{"n_kv_head": 1, "head_dim": 64, "norm_place": "pre", "qk_norm": false, "attn_scale": 0.125, "lr_head": 0.00597, "schedule": "wsd", "final_lr_fraction": 0.05, "dataset": "wikipedia_en"}
Each number is 128 + 32 x the weight over its row's rms, rounded and kept within 0 to 255. Layers, rows and columns count from 0. Numbers have three digits each. The size before them is the row's rms in percent of the matrix's.

# layer 9 attention output, 256x256, rms 0.109, rows 147-172, columns 0-255
102:183120096170170186123084123118144153108130119193129172091154133127126151163104142134125097140128132123110137157155154121119097102106135112075153107154121131108056149132089123121166088131077128156132088109160151127082176091171091154102131166164130101135113158185140137080070130150103126122087104186148112139097102163093117099145162122160153130129113089098120093095127073191122085159126105113114121168155156130181124175118095142091145203133180103140092153139165097118085176093084054153118120158120162107119111169150137162140084145111176058107062084082072095171114110185138076118115076169086108113075128120194167077183154130143136119045092111179092134110109113174159103134182112133124143089162089157160088138124160159109146052171185094129138143074146087096133104100096176
087:146130124136087132120115098119121081132131125097100131143191084129107065058086134071167055141172107142126105102154137153045124132089140114082165192152177108106098090148054177091117095145148121157123126092174090147128092129132125137155052176145118135157118207184166189088143068147127157148137113147082161169152121123113144132144201112118118145134096124095143137116126090062123157148134078100113146121139113096112134091077095149095144152103199067126095049088082094157139099105191137161089120123133137113123122137139082148121117067155138133140132093106105106177101115110143123162103139119146146161109107111123113151173114134168162143175063104173111125180083137092104091134177088101140161141128124137097100130115130153130126164099156087214147184190194149150087140115146066
100:073171139155086059138121119132129134149111122063126199138089141126069144158085127122104161094139086206078139126086154114093095149128126131146110178152156143152153108151162154124131100144135131080143139150123070105104147149178146126123084143070140152103156099089113121111072148062098101041136135105178089126093116100092089104131133160119095126114125156163078130125121110167119137134129065144130173140059165117145110132130113097114139065042145096138163115199144127100110178159119080122211101120109168102143118163140114127152147082114161189202106158138144166168157204136153094112144170156105155140134104144117150084142163167097049154117128172129097132178171142137088143069114115159078124109128168113046102099169172134151123101125111082105113084104138160062120091108126121
102:205129130165169151092111124120093144150124103150136157111178164120056128194147128147093134142124202065122096174109142143234068149131155174118141125116104157117172145154076123142106140060149111103101138098151110046086167150154054219146114147131127102124130133149089094142128123087150166066127107124079130128147096158090158115085119161113157167131170104127078100130082119108110159168127163131086166150165085136127144113054079134147123147121119144105098126064108143186132067095144157113114192085148072099126154110133099103119110142104160119145130186187138089103134113088118194123184133054139129181208113143098108144118153157161121115129137056107145096135134106175129128144126107104120114160137136121126127142116175129175136186101151119103142120183106191138152122130130078
106:110092115153059102158151161176141135143141153112105152134123149115137170109136170111153119143149131150169157144175149092107197062045136112153056094118119150168118091086173097179119075110174115099154078134065128162169211169149109137168119079125132145115153143183160181091165152130160102142104068146162186113172098187114084076067079167118128115099137132127157086139106202146116174138131145123113098163121149121169150139106118111181112138126142109070143112124126149118152160122146194132113131199122133114113114146078126087084155085172136114092097086108148139103202125100152145095111161098106125126124174103146110119123163140149140086144162139168104133064105194082166073068104072120151074137120150080155111128081117099155075122146153164133084092127127094132161172145085120
102:098124176122111083159145158138125129131142075139145147132151156174130077144055162176151133139127087071140108078120121100101098207128126162029070104136184113143085048056130125140143102118108096161098085111121185056117119086111159169161116095100112098186173143095101153124167128174144123120157136131123095114132164074109146052138114124109118132124108078144114122112173086120122133162147094144123133111117104121127125102137157093167105090164086161151095111144119093205142150125116048169090114168115109166108104112118099166122035095155134151134211110107105142165113163137114123119157073094185138157096134101101148107156183205109133162140164146152117120138094110128151165093164088185094107148092107130101179140146146126122104080109150136122150065171144153093128126065180122
096:203116101120063148156123101147134117093126105068128180165128080144096125070160140117105146116070104103121120129123140165057108132096146100091117101107138190099110172147196155132134122105138091147089067150105089131148155176166080113090162090134125120118170109111146108174139105131152147124117087148132059183117125092109125136122115136150087157094142168090079147145090181116161153121112159134070134154100138149147159127117177122131133067144181134117169099132095111165120167173178146062128174136143196179174108164145148164095127169167134083173121172143178154063122089130122118183110120101122130149135090117150132118152152162137124119169156144161190031136097133145101170092126087057132160088118185104040128138156081117094130038134148120147136118148062101104126076140136134
098:148138142170175160095110117151167101107109156183140106127103119123125089121169193152116134101143104096168141142152118161055128160107144117131176146139171135129136114131113102112132140122144159160125128107071133134097065097163154145114172153107110136074081138139120157085161091206138124133191090165154111108132143108136103151130166111125090166148130155112102113188138164124120133194144138094119154124183083155152167163113096143150168150098130082096165052066097104107161138155078186213122156106120124091136144117121122081169044101165114167135078148170148088151161085077130173166113132165131181147148132161119112158097160178138126132068087111155058095181145118054154141132171155155132148177180102162141110072140138129160173187151143101157114204162193157122143114157178078
100:117104136160153129137120108121133132160126130107142129132107140136100094071084139128127123134142045151178121116093127104114089122210104064082158156150138084155092130105131160105126111126071123117075121136124041116130091093129124130189101187121123105140098141130111132091110076187048153138112153156099126126181114098087193143073075166137127147106134106106070061094183120118093107055097113090136123108113113148082152148149155170149146126149125153098108096122109042114080120078170064156129077091109064136098105139105096192117103130147143159132181171155122154100112102107135130098163067126115098094108177121076067094114134094163164185144157143106213172099116109111136105118112152133114163111117048120120143151143080117155201155143165148152080154136131147148158182082113138
096:148114121140099181126090104106136168172110099168145201102147093178132105142209174059081153139122139088184068081116106158103110105113140109115120107110127106116120108122112156160106147119111171118107142118098093132156084165111162111157132143071141085203127140173043100199068138137144129182152132109133178123138178153137085131141102085130146130163085148112172120168152091134122105099194175132156117097072141107136102064129158066164130096146177115156118138140120117119101083146113172178169099177114149174141150175157084144075165081166124157143108113086138133142098125147108126209178093135126166096157070079091154146128097119091094144159160133070161102073210126175079135137114140136149116083112151159120112094129137157095117131109103138133138176082074177154113124118078096
099:106115104135177125119184197210161094120160138150152130102161109089159084104114082167109155124099121094078147136137189148112119155144140183173138080146053167128125110175152068100123162125148106107088174106110141160053112125103134086091109083137107106191130176126114117159148100093186109105157066174115164094151115089101120161159124144154212143076141108111118143218096149131146130157135117136091120089118119145099102122161154116129116107171133136092141095085102066106158147150141129146120125102145116163189145080181114153153145130142092096159084132151151183114117157125138079125164107173086143194164061149166081122113127136149118174142032125172106097138140151124127127155106144103174097169178122165178167165151158134155137102124137136209084107143179129112114150196142141
099:145142113104145118110161122133135134104147172201173097152131154143102111176106108186165128144152196073110116136067105123173118156118116076149143169108064076135146117182098184128138151147080134166166135112143102089104178174125080122131112126166097132162192067121075115143118132160094140090115128135075191058129096104101130129090120163164123112152180092125070101047210150126182139090159163101120133116197141143110146123169155161145159132162120141194152136170134163159129076137170120128081164117120097107105192111132182101169059105134081076144067148148140090146122146163108151123214141137107135114105162112112182108121162159114147133091102126071094103132203119131173116150128109135115169150090165111143132131126152108199147145119128145120160145110081113200139134159091135
100:125148124071138104126117149064115126194140155093145064097209096136111149135110120123108117120094144146144108164214088137117105149118106109178164115157134140148066077098123154162169055130106073115148126193118130083083122090128108152170144194149101105129136121197100121128123123133100147100088108132132130163160123122142154162104143115168113168154107124119113141162080132193132112125102117071093111074130115095158081118095194075111088187133174159128061090151127124120123110091120166190108101162153179133093143137160117135104075121104180120179122111090109109177142155091141113129097129084136072129121156169176194148165129148190158125156108067135210115111126158089179117120104115140181143062139162072110088119100080119100126159175150091142172125091106126146146102205167133
095:131142138105134105125132139152125194142086103137169128109099159136080182112126129155149167138134169113159160135132087144122105179206104084082133137095085153114137139137060167127082125121087141096080109104139128143131141219094126142138112171130105110151142094122180103123108136142080103168109129101143112126056138092105156107056162127112148084170182105150156147122176167149141127165143073143104142103137129226115106175128124139116069131119085074145083135126109112126178154093137189163118175136093184166094118098116168105153107155100163113137157126103120092198058183133182115115082130084125137084130143099174147120129094169111105148150154074136146187112119157105166079084095175099137117097060187164150149109144105195112151130157128130079170145047094171150084083181110118
099:110078160149159136104130153105116099104108163095133074142134129166170084093198101136092059074146129111150145117150145114127101158121141131138068211090114163137146128130111166131092103177135131114133162127098118183098101182107162130085166118139134118174159091114092048167132149071126020089155118137142127126149135130160094175127097142097190195093120119133153184147187108129212132176118135106112125131097144123110140120118148085216087148082090202080139089160166147125129127120107144169139159162119138110162125121155124158113142077149150139116166159068129108115096117095109148156052083089083098174155132090137078190116141146134144136165151118123130118135169095126145137180094106127131144168131122117134135129103137114157091176186171038183118151187191154149147126107140132
090:120124140161109082161137108127108098175133139149069120128148166105114155138119076089141109213178198123136089110089099153182141177122172101145141162090099137131117190121110165081134179127138156139152164114097111120060067074085117135085086075115139142200111117093102126113162123194118161159173153122081136101165142156160144157148120172183121138079194179088130100171119120063132126169101116093117170147157146111147146057107142149122122115107132152095088090116117096105069153149169203065145141181168163113146120096157116163141119167093161123158134105124140103133056121123109143159094125095121114131152109113152101136109091128128134132133119143060096042187131150102103125135181136095138130188090185117130142120136126083165088221116073107121115181173120112158110117146082110
106:174120150107094166127165142049081144119099133148102067116170113118156184127102146191159116083160133111123131133141076093125157183097114160120131128145166119102157083129146167163118127154127110131119117100129181107173189090156176115142148096081098136124109153115166160098086214182088109140146086112093172149057145131154155118128130092100098135171102126163174074159129153090163198156128118055094136133170112062161123101111072085135117128087106117113147170128137082092164124057092104109107109162129111068096131126137096160086145138116138185076142101066087136162125111102139140192079112142150153170109102188064194195171167122170177070132153079168074170109155124129161106123113138111074105185127107134096107143098092114128115090102100157161130125112136147121122122143135106
103:117098136174072041113163124141143101152068138170089082076138112147124150120133125134111141111136071089161126131172116164156112176112122120137117092139121171153114104155109131108116062114164093077108091091115125119131113132102120148091072103154149114106077126072153070144024126134147074092183150114147178180137124132135134150156167093118122168116120137148079125119152103124180134179117108104161109082156093123118158172125108087125081118142148144099140117152170157142197075084051109104095151171152152121083146110147140104192063114124169118085066080146055140155130128116077154117089074125122076120069143142150107128134129048133109092147098106143124177074151080145135157138101117083174141094174095094102135140084139163105166124122143065207131132103116106109107198155132103
108:135149069174090167104131134133196122156124073124120125114123109113116128170127119118152162132085165133168150115178160197123150045147139145129072112143169170098121111156129134107058111088198127100146114100191122151139112201106133166114149101132095135097170159216103157171152127128168065132182163099106173153084080163123117093157162148135144129169118156139129131121085105114093086128119143145095111145090096106101072151157144124129131076143111135115152103131104110138112144155121124115130128123125123153097151143056066040120192141181194146098109177066165141127155083127075143176106116136090139082120126086124167193153133108126153062076157102114154151108155133137158143157153179173148109091076151143119091101120164179099124069158161191151148161121087095148110131166084185
113:138077110160192150095149115103104169088114133082153151118101068119157131088171136127128177104174131136121088122140124084079126126155116079135184039184119129155084146153139044153109125148095150115060108191115115150126139096132174114126143145122149137117126098177153117165120128130110151176132142133162087135146137099127130127128057100194067178142167110110156137118144151105158151134155214127181130140134146176153112106132099157100138145176142143146112172127114110151112161149111121076170078112164170158134103142226047093096133195111144104153108126191160114122121111199094114132154116147107093084102108086118093139111084080185139144112116173128145144119128069113125102173104138108076195073160117079074168153184092138082176113106128119153119095145142099175111120128176172
116:108112140138051188126157136114149130122170110179136117120184087138142111139146142133170150086113112110074092157170113139109148112109113097145115109123127123145114058139135139118131127135107146136174090178110149144121069112179134132108089154105061132100171168063108139144096129129198112070086112102083154111123150096155115154201115109081127152134134136041113099144124159163140139206140110136171096117119088112134132124153133086129131090100106103146148072100176186067122163113128169112112046126152180096191088098109118094084127130153104148128087103115162144138110163134120100156202187124127141139148102094197200130119112175169154106126104157093085097162176122197085194154094083129141104182166163144113094156131176160144112130175133138186134144144125144084129117217145071
094:103181132177125121150096107101155162170111137144143128142086144121094115177140138119144075172135124181123102099160077179128123135164109150187132171174128114153110148105096173173096115169133160128157097115098070118109109159185159186105073218127122144151076082119187150136113099124123110084111197126194148106080151118112111108114136096155160106165126086158112095169156106165156114206138122082064135086118090127102144148158145049103049135109126121190115109093108110154120169118104118121153085179152158103143155142172058100097081121146168161075121192122127158147139127099100125169118130106142099108082124096145138157065100124190159121156127072094120114181121148071104116086111165137123177118145113160097159109121069160141174113140163090125155105161131172145089134082202147
108:136138064103112127125164172151151133075145120128106125081185090122126141077087118129179104105076157081157153146191118148103123102118160129140072099079155138133163129119154099081169144123148125113140082067130121094154116103089141156124086089111125089088141149063168129102144116109085167049143080129128125208137178164155150101136129164087086181135044133118131091135085139171187115045171113132134165135118158111140098157168144164153134110171121111097147153163078079119100143138129114128112118183106165133174121162145156141154159054146115127150094057184100117130086153151149112176172129149146140144133145190162100138202075144095148123128067163113100179057135165131122141132086119040129120143153110182167134101140171125128106056129145120111125121171120081075142144156128132
096:146086174121131101137189124111123111100145063119127166154149131156134100139174095120154131171134089153142123139090122144139137081139087175082109083142115167118168146115141110133152122131173153116140138125200106098059113148205105109103190134106136139178127165196119141113073192080131147122068131107070158110088110098108131144126065118114084057155193151098129110136089186069149168116078130089139140176117097136143143186127085081151105047134123139184160153159135129156134138153176124111130148151207144090146107083156112141117093179171160144172131187180130152091171116122161166108111142116101071137119154077125125098109152095170145092131209103173095151129128119077140109109087151098075093122118125091119098163127114057090102147089116121100120104116173114206136132177115112
087:180133066164090123087150138091085137129087128104107130130124127070131177160134124091102135191147186124131158107082118140206136120168177150147112155143135140128115127088136133102111170081055112180148111084122109185167172168198125109091166105148129127065132128101145115189151137104128155176139079072110126164095170187120103114092108156086145117147134163146179129122124141143141103128123174088067141080151111088089139120125150094176114142125132089111144152094152199176117090088146130171134125133101050106143109098110100050161091121160102148079149100113142071082093062130113144052177132129179112095139146103137116120140068116126123081161112118100155076099072164118079090115114169113164071136150115141170110133096052123086135140103094126142102113115082075153173167162137134
106:102118157143112121117120111152102146092182178153062093167074156142143117147095189137083099138131161181145192078124157117171080132120150118132120185125110105108163106132102143131193132156085128093169172132141162126109174079119132103202136092135131165145160065176131106134124121158148144127133160149090143129134108070156094134106118124079133135141116099138145058080089148197132101084109067133130161060193138135162113151148087131183175157160215129143112086135134116102176146146108124151108200169104164126095105122163152162110134121160194137087116159120091092170178148131123137128066140145144143117081141152075112173144194179070141140139152069091174101112118107107127112134158136171114137141106089052162149139166151096164082128106145106078134139134030103127133087087145136